Weights of a small transformer language model: 5.87M parameters, untied embeddings.
Each number is 200 + 30 x the weight over its row's rms, rounded and kept within 0 to 999. Layers, rows and columns count from 0. The size before them is the row's rms in percent of the matrix's.

# layer 13 attention value, 160x160, rms 0.0929, rows 0-80, columns 80-119
109,163,159,199,218,217,138,223,166,264,246,176,186,196,213,227,193,170,193,183,195,169,178,201,228,208,215,223,242,177,183,221,221,261,255,181,174,223,240,184,177
114,179,208,252,203,259,199,227,224,199,211,247,175,234,145,249,131,151,225,230,218,240,197,208,204,205,162,207,177,159,197,216,246,163,179,228,222,129,246,186,210
129,210,171,230,187,173,241,147,203,160,185,206,198,185,220,199,220,203,212,158,190,203,239,134,189,206,205,160,133,176,212,234,113,167,181,228,162,169,192,166,198
120,237,162,159,187,191,144,165,204,212,176,270,159,226,173,194,153,235,199,214,218,201,219,228,227,190,203,253,198,180,216,205,192,195,215,171,214,187,210,180,207
111,218,198,206,200,240,229,255,209,241,182,175,209,236,220,218,241,206,231,242,195,180,147,199,235,158,260,186,153,202,172,189,197,181,208,188,216,156,188,219,229
113,189,206,231,211,182,225,195,145,165,145,145,256,201,199,230,218,200,198,185,175,188,202,196,252,267,226,158,223,199,203,185,176,237,213,188,230,244,152,209,187
128,216,219,189,202,226,226,218,212,185,188,236,182,217,218,146,162,252,219,188,180,228,204,182,189,156,208,204,179,215,177,206,221,209,179,201,166,181,173,191,177
124,210,197,190,189,133,254,176,178,153,210,169,271,199,211,185,175,245,209,203,198,168,269,187,220,160,209,228,174,226,210,240,230,152,192,181,215,274,189,233,192
111,207,166,225,209,177,174,205,215,178,209,229,227,220,200,157,151,182,180,195,227,246,220,206,171,286,240,215,232,160,214,168,210,194,242,141,171,183,196,189,135
122,210,155,185,164,224,174,207,165,187,206,264,151,186,166,213,128,227,213,228,202,190,226,233,140,223,210,181,218,203,175,173,149,162,180,213,246,233,193,188,206
107,227,187,175,254,146,211,221,191,170,176,177,213,254,181,216,163,147,191,175,199,210,185,212,152,174,173,214,177,173,247,150,195,192,212,186,241,217,189,211,170
106,181,188,187,221,175,190,183,183,181,159,146,225,131,149,188,164,160,197,204,191,182,234,203,208,179,216,261,215,204,203,205,172,163,217,177,171,213,193,186,169
110,230,239,221,206,158,191,242,246,151,175,178,252,196,160,182,195,193,197,235,240,197,182,194,194,209,242,123,199,221,205,183,216,182,201,140,189,171,201,231,119
112,153,195,151,190,216,243,185,136,196,217,153,211,213,265,233,203,193,207,199,202,219,235,214,221,178,190,256,219,218,210,163,189,198,233,233,174,177,237,222,132
120,204,222,207,210,169,248,177,189,175,224,156,183,162,189,213,204,181,275,204,163,190,243,194,188,156,232,243,224,241,136,161,218,187,202,259,133,228,209,231,187
123,221,171,159,209,163,165,188,194,185,191,196,181,189,242,220,210,220,221,194,195,207,220,212,202,196,222,255,239,226,192,222,187,192,251,219,254,242,193,192,203
110,210,156,167,159,203,187,180,202,192,204,201,161,154,176,234,192,263,220,202,231,209,197,185,201,215,245,259,208,174,163,215,194,245,197,189,209,185,221,217,265
128,211,225,206,278,183,186,227,218,184,209,170,208,163,169,200,185,196,195,190,234,201,218,249,168,206,195,201,195,252,196,157,270,207,203,172,203,140,221,169,224
122,245,220,210,211,180,223,197,176,186,171,163,176,247,224,226,224,210,204,198,181,256,160,153,271,245,170,208,131,222,208,259,213,173,214,158,212,182,212,143,170
114,200,164,205,188,203,256,184,217,192,200,237,245,224,170,226,208,203,190,184,198,170,219,174,239,216,167,143,258,135,152,192,129,213,200,161,212,145,222,185,189
119,185,234,241,190,192,150,217,258,239,207,223,161,173,224,204,194,139,168,172,228,197,230,178,202,225,224,186,166,197,188,187,240,209,210,187,252,200,248,245,201
117,183,149,186,253,223,227,190,204,175,248,186,174,170,204,217,267,261,213,207,224,188,194,186,184,209,222,201,178,162,236,211,141,229,213,221,166,179,226,169,180
110,171,205,195,218,182,175,236,189,200,168,164,225,243,209,201,230,175,162,205,201,195,221,208,192,195,212,137,190,244,186,183,190,214,185,221,169,205,209,183,151
106,241,229,224,167,162,218,258,244,149,200,220,170,207,191,258,197,163,188,232,190,137,225,176,228,182,247,167,196,191,193,199,217,207,156,227,160,224,210,207,172
112,220,171,230,224,197,183,202,192,191,167,219,159,229,195,224,226,177,193,202,202,110,211,221,271,186,181,163,214,224,186,171,164,162,244,203,265,192,164,233,181
113,183,209,192,192,184,217,191,165,208,157,178,195,186,175,199,184,229,168,185,220,141,183,232,188,209,198,85,173,201,189,206,234,192,185,154,188,206,187,209,246
109,197,188,227,205,246,172,195,219,162,238,213,226,211,193,174,208,193,217,175,233,225,202,236,153,214,203,180,210,207,207,222,224,179,170,129,166,205,188,154,213
114,172,237,194,149,180,184,211,188,155,205,184,278,235,178,155,192,178,232,207,244,183,169,175,158,215,159,198,208,151,167,190,139,174,176,131,168,204,150,232,208
134,181,203,218,264,244,206,255,221,189,225,172,246,210,208,215,261,220,222,221,195,196,252,215,236,240,228,162,182,216,206,194,168,185,128,179,213,166,194,181,150
123,173,176,209,220,205,181,197,209,170,232,211,199,182,180,158,210,225,200,191,222,186,177,204,266,225,211,188,149,189,224,127,262,212,234,175,235,197,230,182,238
123,206,155,230,166,239,202,183,230,176,175,184,200,217,189,222,259,205,206,201,176,246,213,205,168,221,223,245,224,237,172,243,209,165,183,203,165,232,192,177,195
126,211,232,233,203,260,204,225,207,219,183,174,175,213,246,174,157,237,188,251,187,195,253,164,176,210,194,219,267,186,195,177,224,158,223,216,209,157,225,228,182
096,238,175,140,188,224,180,188,171,214,161,197,171,225,167,231,143,184,224,233,193,191,164,183,218,211,166,194,224,234,239,170,196,235,190,187,262,287,176,204,194
089,208,206,255,210,198,190,201,250,205,138,194,226,219,211,205,231,211,172,116,178,188,210,235,185,195,249,208,233,153,224,223,262,217,143,190,184,182,156,148,186
086,200,220,239,204,164,222,232,189,172,192,195,139,215,180,188,199,198,207,217,271,205,209,208,215,198,157,163,161,206,222,227,184,205,213,170,181,230,189,165,209
086,217,249,186,197,170,232,227,207,162,179,241,237,155,192,193,183,163,221,226,258,200,188,132,223,113,231,211,147,185,140,186,238,190,288,165,202,208,203,203,202
088,243,214,198,202,232,172,194,208,203,256,185,184,191,185,176,180,193,147,215,217,191,192,254,221,158,183,189,171,251,243,190,207,157,236,230,152,167,214,201,209
093,138,209,189,195,181,198,165,208,246,161,211,251,191,230,209,163,175,203,204,256,265,177,189,222,166,224,221,176,229,155,233,215,212,198,202,187,203,201,193,192
101,173,181,173,141,224,193,193,172,171,127,236,159,171,194,199,216,192,233,205,256,207,205,143,233,232,186,192,219,183,160,180,188,156,186,150,164,256,168,241,206
093,197,214,199,189,194,166,235,226,218,212,253,201,211,198,191,173,201,196,223,156,191,177,194,179,246,214,183,210,187,165,147,179,189,200,152,193,266,248,189,155
102,208,170,175,195,183,222,150,164,178,203,203,217,225,209,150,258,191,182,189,209,186,156,256,220,179,212,187,189,166,218,146,204,226,198,224,205,152,156,224,204
090,183,216,206,192,209,207,243,264,191,166,237,170,180,215,221,198,206,180,195,185,201,167,228,181,125,217,192,203,230,191,160,122,189,235,207,241,224,178,157,193
085,172,223,171,243,244,240,235,190,185,204,187,260,226,185,193,214,178,164,201,172,195,151,155,193,237,182,205,233,178,242,210,223,204,186,260,196,232,217,211,205
095,181,195,222,142,157,214,146,191,159,194,178,221,181,197,191,235,235,176,216,154,205,199,202,208,220,138,193,166,204,190,218,206,150,249,204,236,230,197,212,198
094,248,248,174,206,193,202,209,244,183,169,186,231,257,196,184,248,206,197,272,285,230,175,202,227,136,202,193,182,151,180,233,249,200,181,230,206,158,189,149,214
104,235,199,180,209,223,205,223,199,182,186,200,155,220,193,234,189,149,245,192,182,179,229,162,177,232,165,187,222,216,151,216,155,139,152,170,240,253,236,194,179
090,205,179,210,199,164,204,208,112,216,180,215,182,220,160,246,244,215,172,189,184,177,172,215,196,181,166,212,176,182,235,252,209,185,210,175,202,206,212,188,238
109,174,144,154,222,191,193,207,182,205,165,202,191,133,166,201,166,163,209,246,185,194,198,211,199,195,228,196,195,211,192,185,185,175,235,171,194,185,201,213,222
092,231,224,206,214,187,249,168,236,225,207,208,231,209,226,205,221,258,202,181,210,220,215,233,193,208,214,201,172,224,177,178,200,181,213,204,195,150,206,199,256
084,133,189,166,213,181,213,167,174,241,172,202,217,194,162,179,231,232,173,209,135,184,220,226,216,178,192,186,153,225,184,162,194,250,226,211,223,219,227,187,212
088,160,214,246,217,197,209,217,184,196,254,171,231,164,237,212,198,195,185,210,287,238,178,174,170,234,202,266,211,175,180,214,239,196,137,184,181,164,217,185,202
108,195,218,217,149,154,178,241,222,173,192,206,185,178,194,169,179,184,232,191,188,231,212,153,188,271,212,199,200,201,202,178,205,163,247,146,181,207,252,224,202
091,176,155,159,249,228,152,190,171,120,184,191,188,207,185,230,232,196,191,210,193,165,222,169,168,223,173,206,133,221,149,232,228,216,156,164,208,261,231,217,190
093,169,216,249,270,193,216,202,169,175,183,198,171,207,198,212,194,187,175,182,222,186,217,274,199,178,200,215,173,210,240,243,233,224,237,234,241,184,174,192,245
097,187,175,232,207,243,198,243,237,219,199,152,215,166,148,237,168,163,248,150,241,197,166,205,228,243,222,199,234,165,175,206,253,209,202,190,208,176,248,281,170
091,164,181,127,161,199,195,177,210,205,174,139,203,218,159,207,194,211,235,221,201,218,210,216,172,218,187,200,219,241,184,161,202,168,191,228,217,162,190,160,177
104,199,169,222,179,154,255,206,190,161,182,203,240,220,229,179,220,256,210,177,205,197,154,238,177,149,243,187,179,265,252,210,210,204,201,277,214,165,184,222,205
097,182,189,222,174,184,197,220,181,196,184,228,254,209,211,258,135,197,209,256,184,155,283,210,173,167,219,201,205,180,184,116,213,250,208,237,157,214,235,186,146
099,206,172,135,180,231,133,244,222,209,210,196,200,148,202,185,184,173,158,238,189,151,235,186,239,218,198,207,243,232,213,219,154,140,195,168,228,253,272,170,200
090,228,138,196,201,232,183,222,198,206,216,193,237,163,220,190,207,196,189,199,184,225,208,186,193,188,194,190,251,156,188,232,191,242,202,217,229,265,162,245,215
094,239,219,187,231,202,258,183,234,206,202,180,155,230,184,173,209,154,209,202,192,215,244,172,172,239,233,197,192,173,186,212,144,205,223,194,160,211,168,179,235
098,228,206,223,180,155,252,172,157,165,188,197,141,221,202,208,174,237,258,227,204,176,260,181,219,216,194,185,224,200,257,208,190,190,159,188,151,204,178,223,225
090,214,175,173,204,223,146,211,212,189,165,176,191,211,184,236,228,266,228,233,143,268,199,178,211,222,173,226,164,219,179,203,137,170,169,193,178,200,242,205,184
094,219,187,229,248,262,209,245,216,195,204,156,193,188,151,188,231,218,183,165,170,240,207,174,206,186,182,195,167,186,274,169,167,158,143,192,248,235,118,188,151
085,246,217,186,190,191,181,131,204,160,167,221,187,228,190,270,177,199,205,193,213,191,186,191,170,149,214,199,177,196,236,155,179,196,184,186,218,170,228,210,263
097,191,155,227,194,187,158,220,200,236,189,185,252,168,207,162,172,200,230,244,164,243,286,258,213,208,211,201,243,141,234,194,255,186,198,206,209,216,210,215,196
090,148,234,232,164,170,214,229,245,185,213,223,182,219,195,235,203,187,185,243,194,162,170,251,206,177,183,183,189,164,229,147,206,208,259,198,263,236,146,162,212
094,224,188,154,181,229,211,268,206,230,228,196,190,194,176,186,231,231,219,174,191,183,210,182,207,193,142,181,178,167,261,192,168,199,199,141,194,217,232,152,202
095,172,185,216,198,203,179,200,202,239,227,164,217,196,266,129,211,147,225,171,214,166,212,229,257,206,161,200,231,206,180,204,155,187,240,193,137,183,236,225,196
097,175,186,233,229,174,241,212,215,221,209,207,247,185,200,207,220,247,187,163,174,246,249,254,162,128,213,204,194,186,175,164,198,192,188,247,246,181,108,205,269
097,213,202,172,178,236,158,246,225,204,228,234,193,159,242,194,183,198,242,241,173,181,181,160,182,198,167,220,255,212,99,217,201,155,178,184,209,211,225,197,187
094,153,227,189,262,221,156,249,166,217,195,229,107,241,187,184,225,231,181,249,195,194,171,191,158,151,258,232,248,238,182,174,180,178,286,187,254,198,150,223,213
085,208,172,180,221,141,174,223,162,190,181,255,245,191,187,226,194,193,201,216,173,155,202,190,192,191,171,202,173,188,184,233,156,194,217,181,212,238,236,231,202
100,209,204,169,263,221,206,170,159,169,184,258,207,187,245,179,177,195,143,220,186,226,168,238,224,112,170,197,197,274,227,191,233,194,267,239,146,215,194,180,271
088,190,193,178,169,234,187,149,252,227,231,177,208,213,208,220,172,166,174,218,284,210,185,178,190,149,216,211,154,187,222,204,164,190,192,208,206,164,177,202,214
088,188,156,226,252,211,221,145,132,193,192,218,161,183,212,194,180,211,226,223,256,222,223,183,249,183,201,196,161,163,184,178,214,171,146,234,179,244,169,166,193
091,182,198,236,184,159,198,211,180,217,216,231,192,209,199,171,206,201,184,219,153,227,153,220,148,154,200,194,171,183,181,194,205,230,194,251,189,212,170,209,257
100,215,193,220,164,250,153,212,189,208,172,266,149,211,195,232,215,135,156,171,198,215,229,185,217,201,204,184,207,187,178,198,186,101,197,245,198,193,239,277,155
082,212,179,189,222,189,211,160,187,172,206,167,167,179,219,194,207,225,214,143,217,234,220,215,167,194,219,239,194,160,235,143,218,205,154,208,200,168,146,204,204
098,175,198,170,185,223,230,153,176,169,194,214,216,267,140,187,163,223,242,169,161,193,274,209,185,194,185,220,192,213,204,211,220,171,254,198,219,183,159,238,165
096,217,166,160,194,196,203,190,184,213,212,244,267,204,224,165,185,227,144,166,242,191,143,174,185,147,221,201,182,197,248,229,179,196,224,221,236,219,172,167,174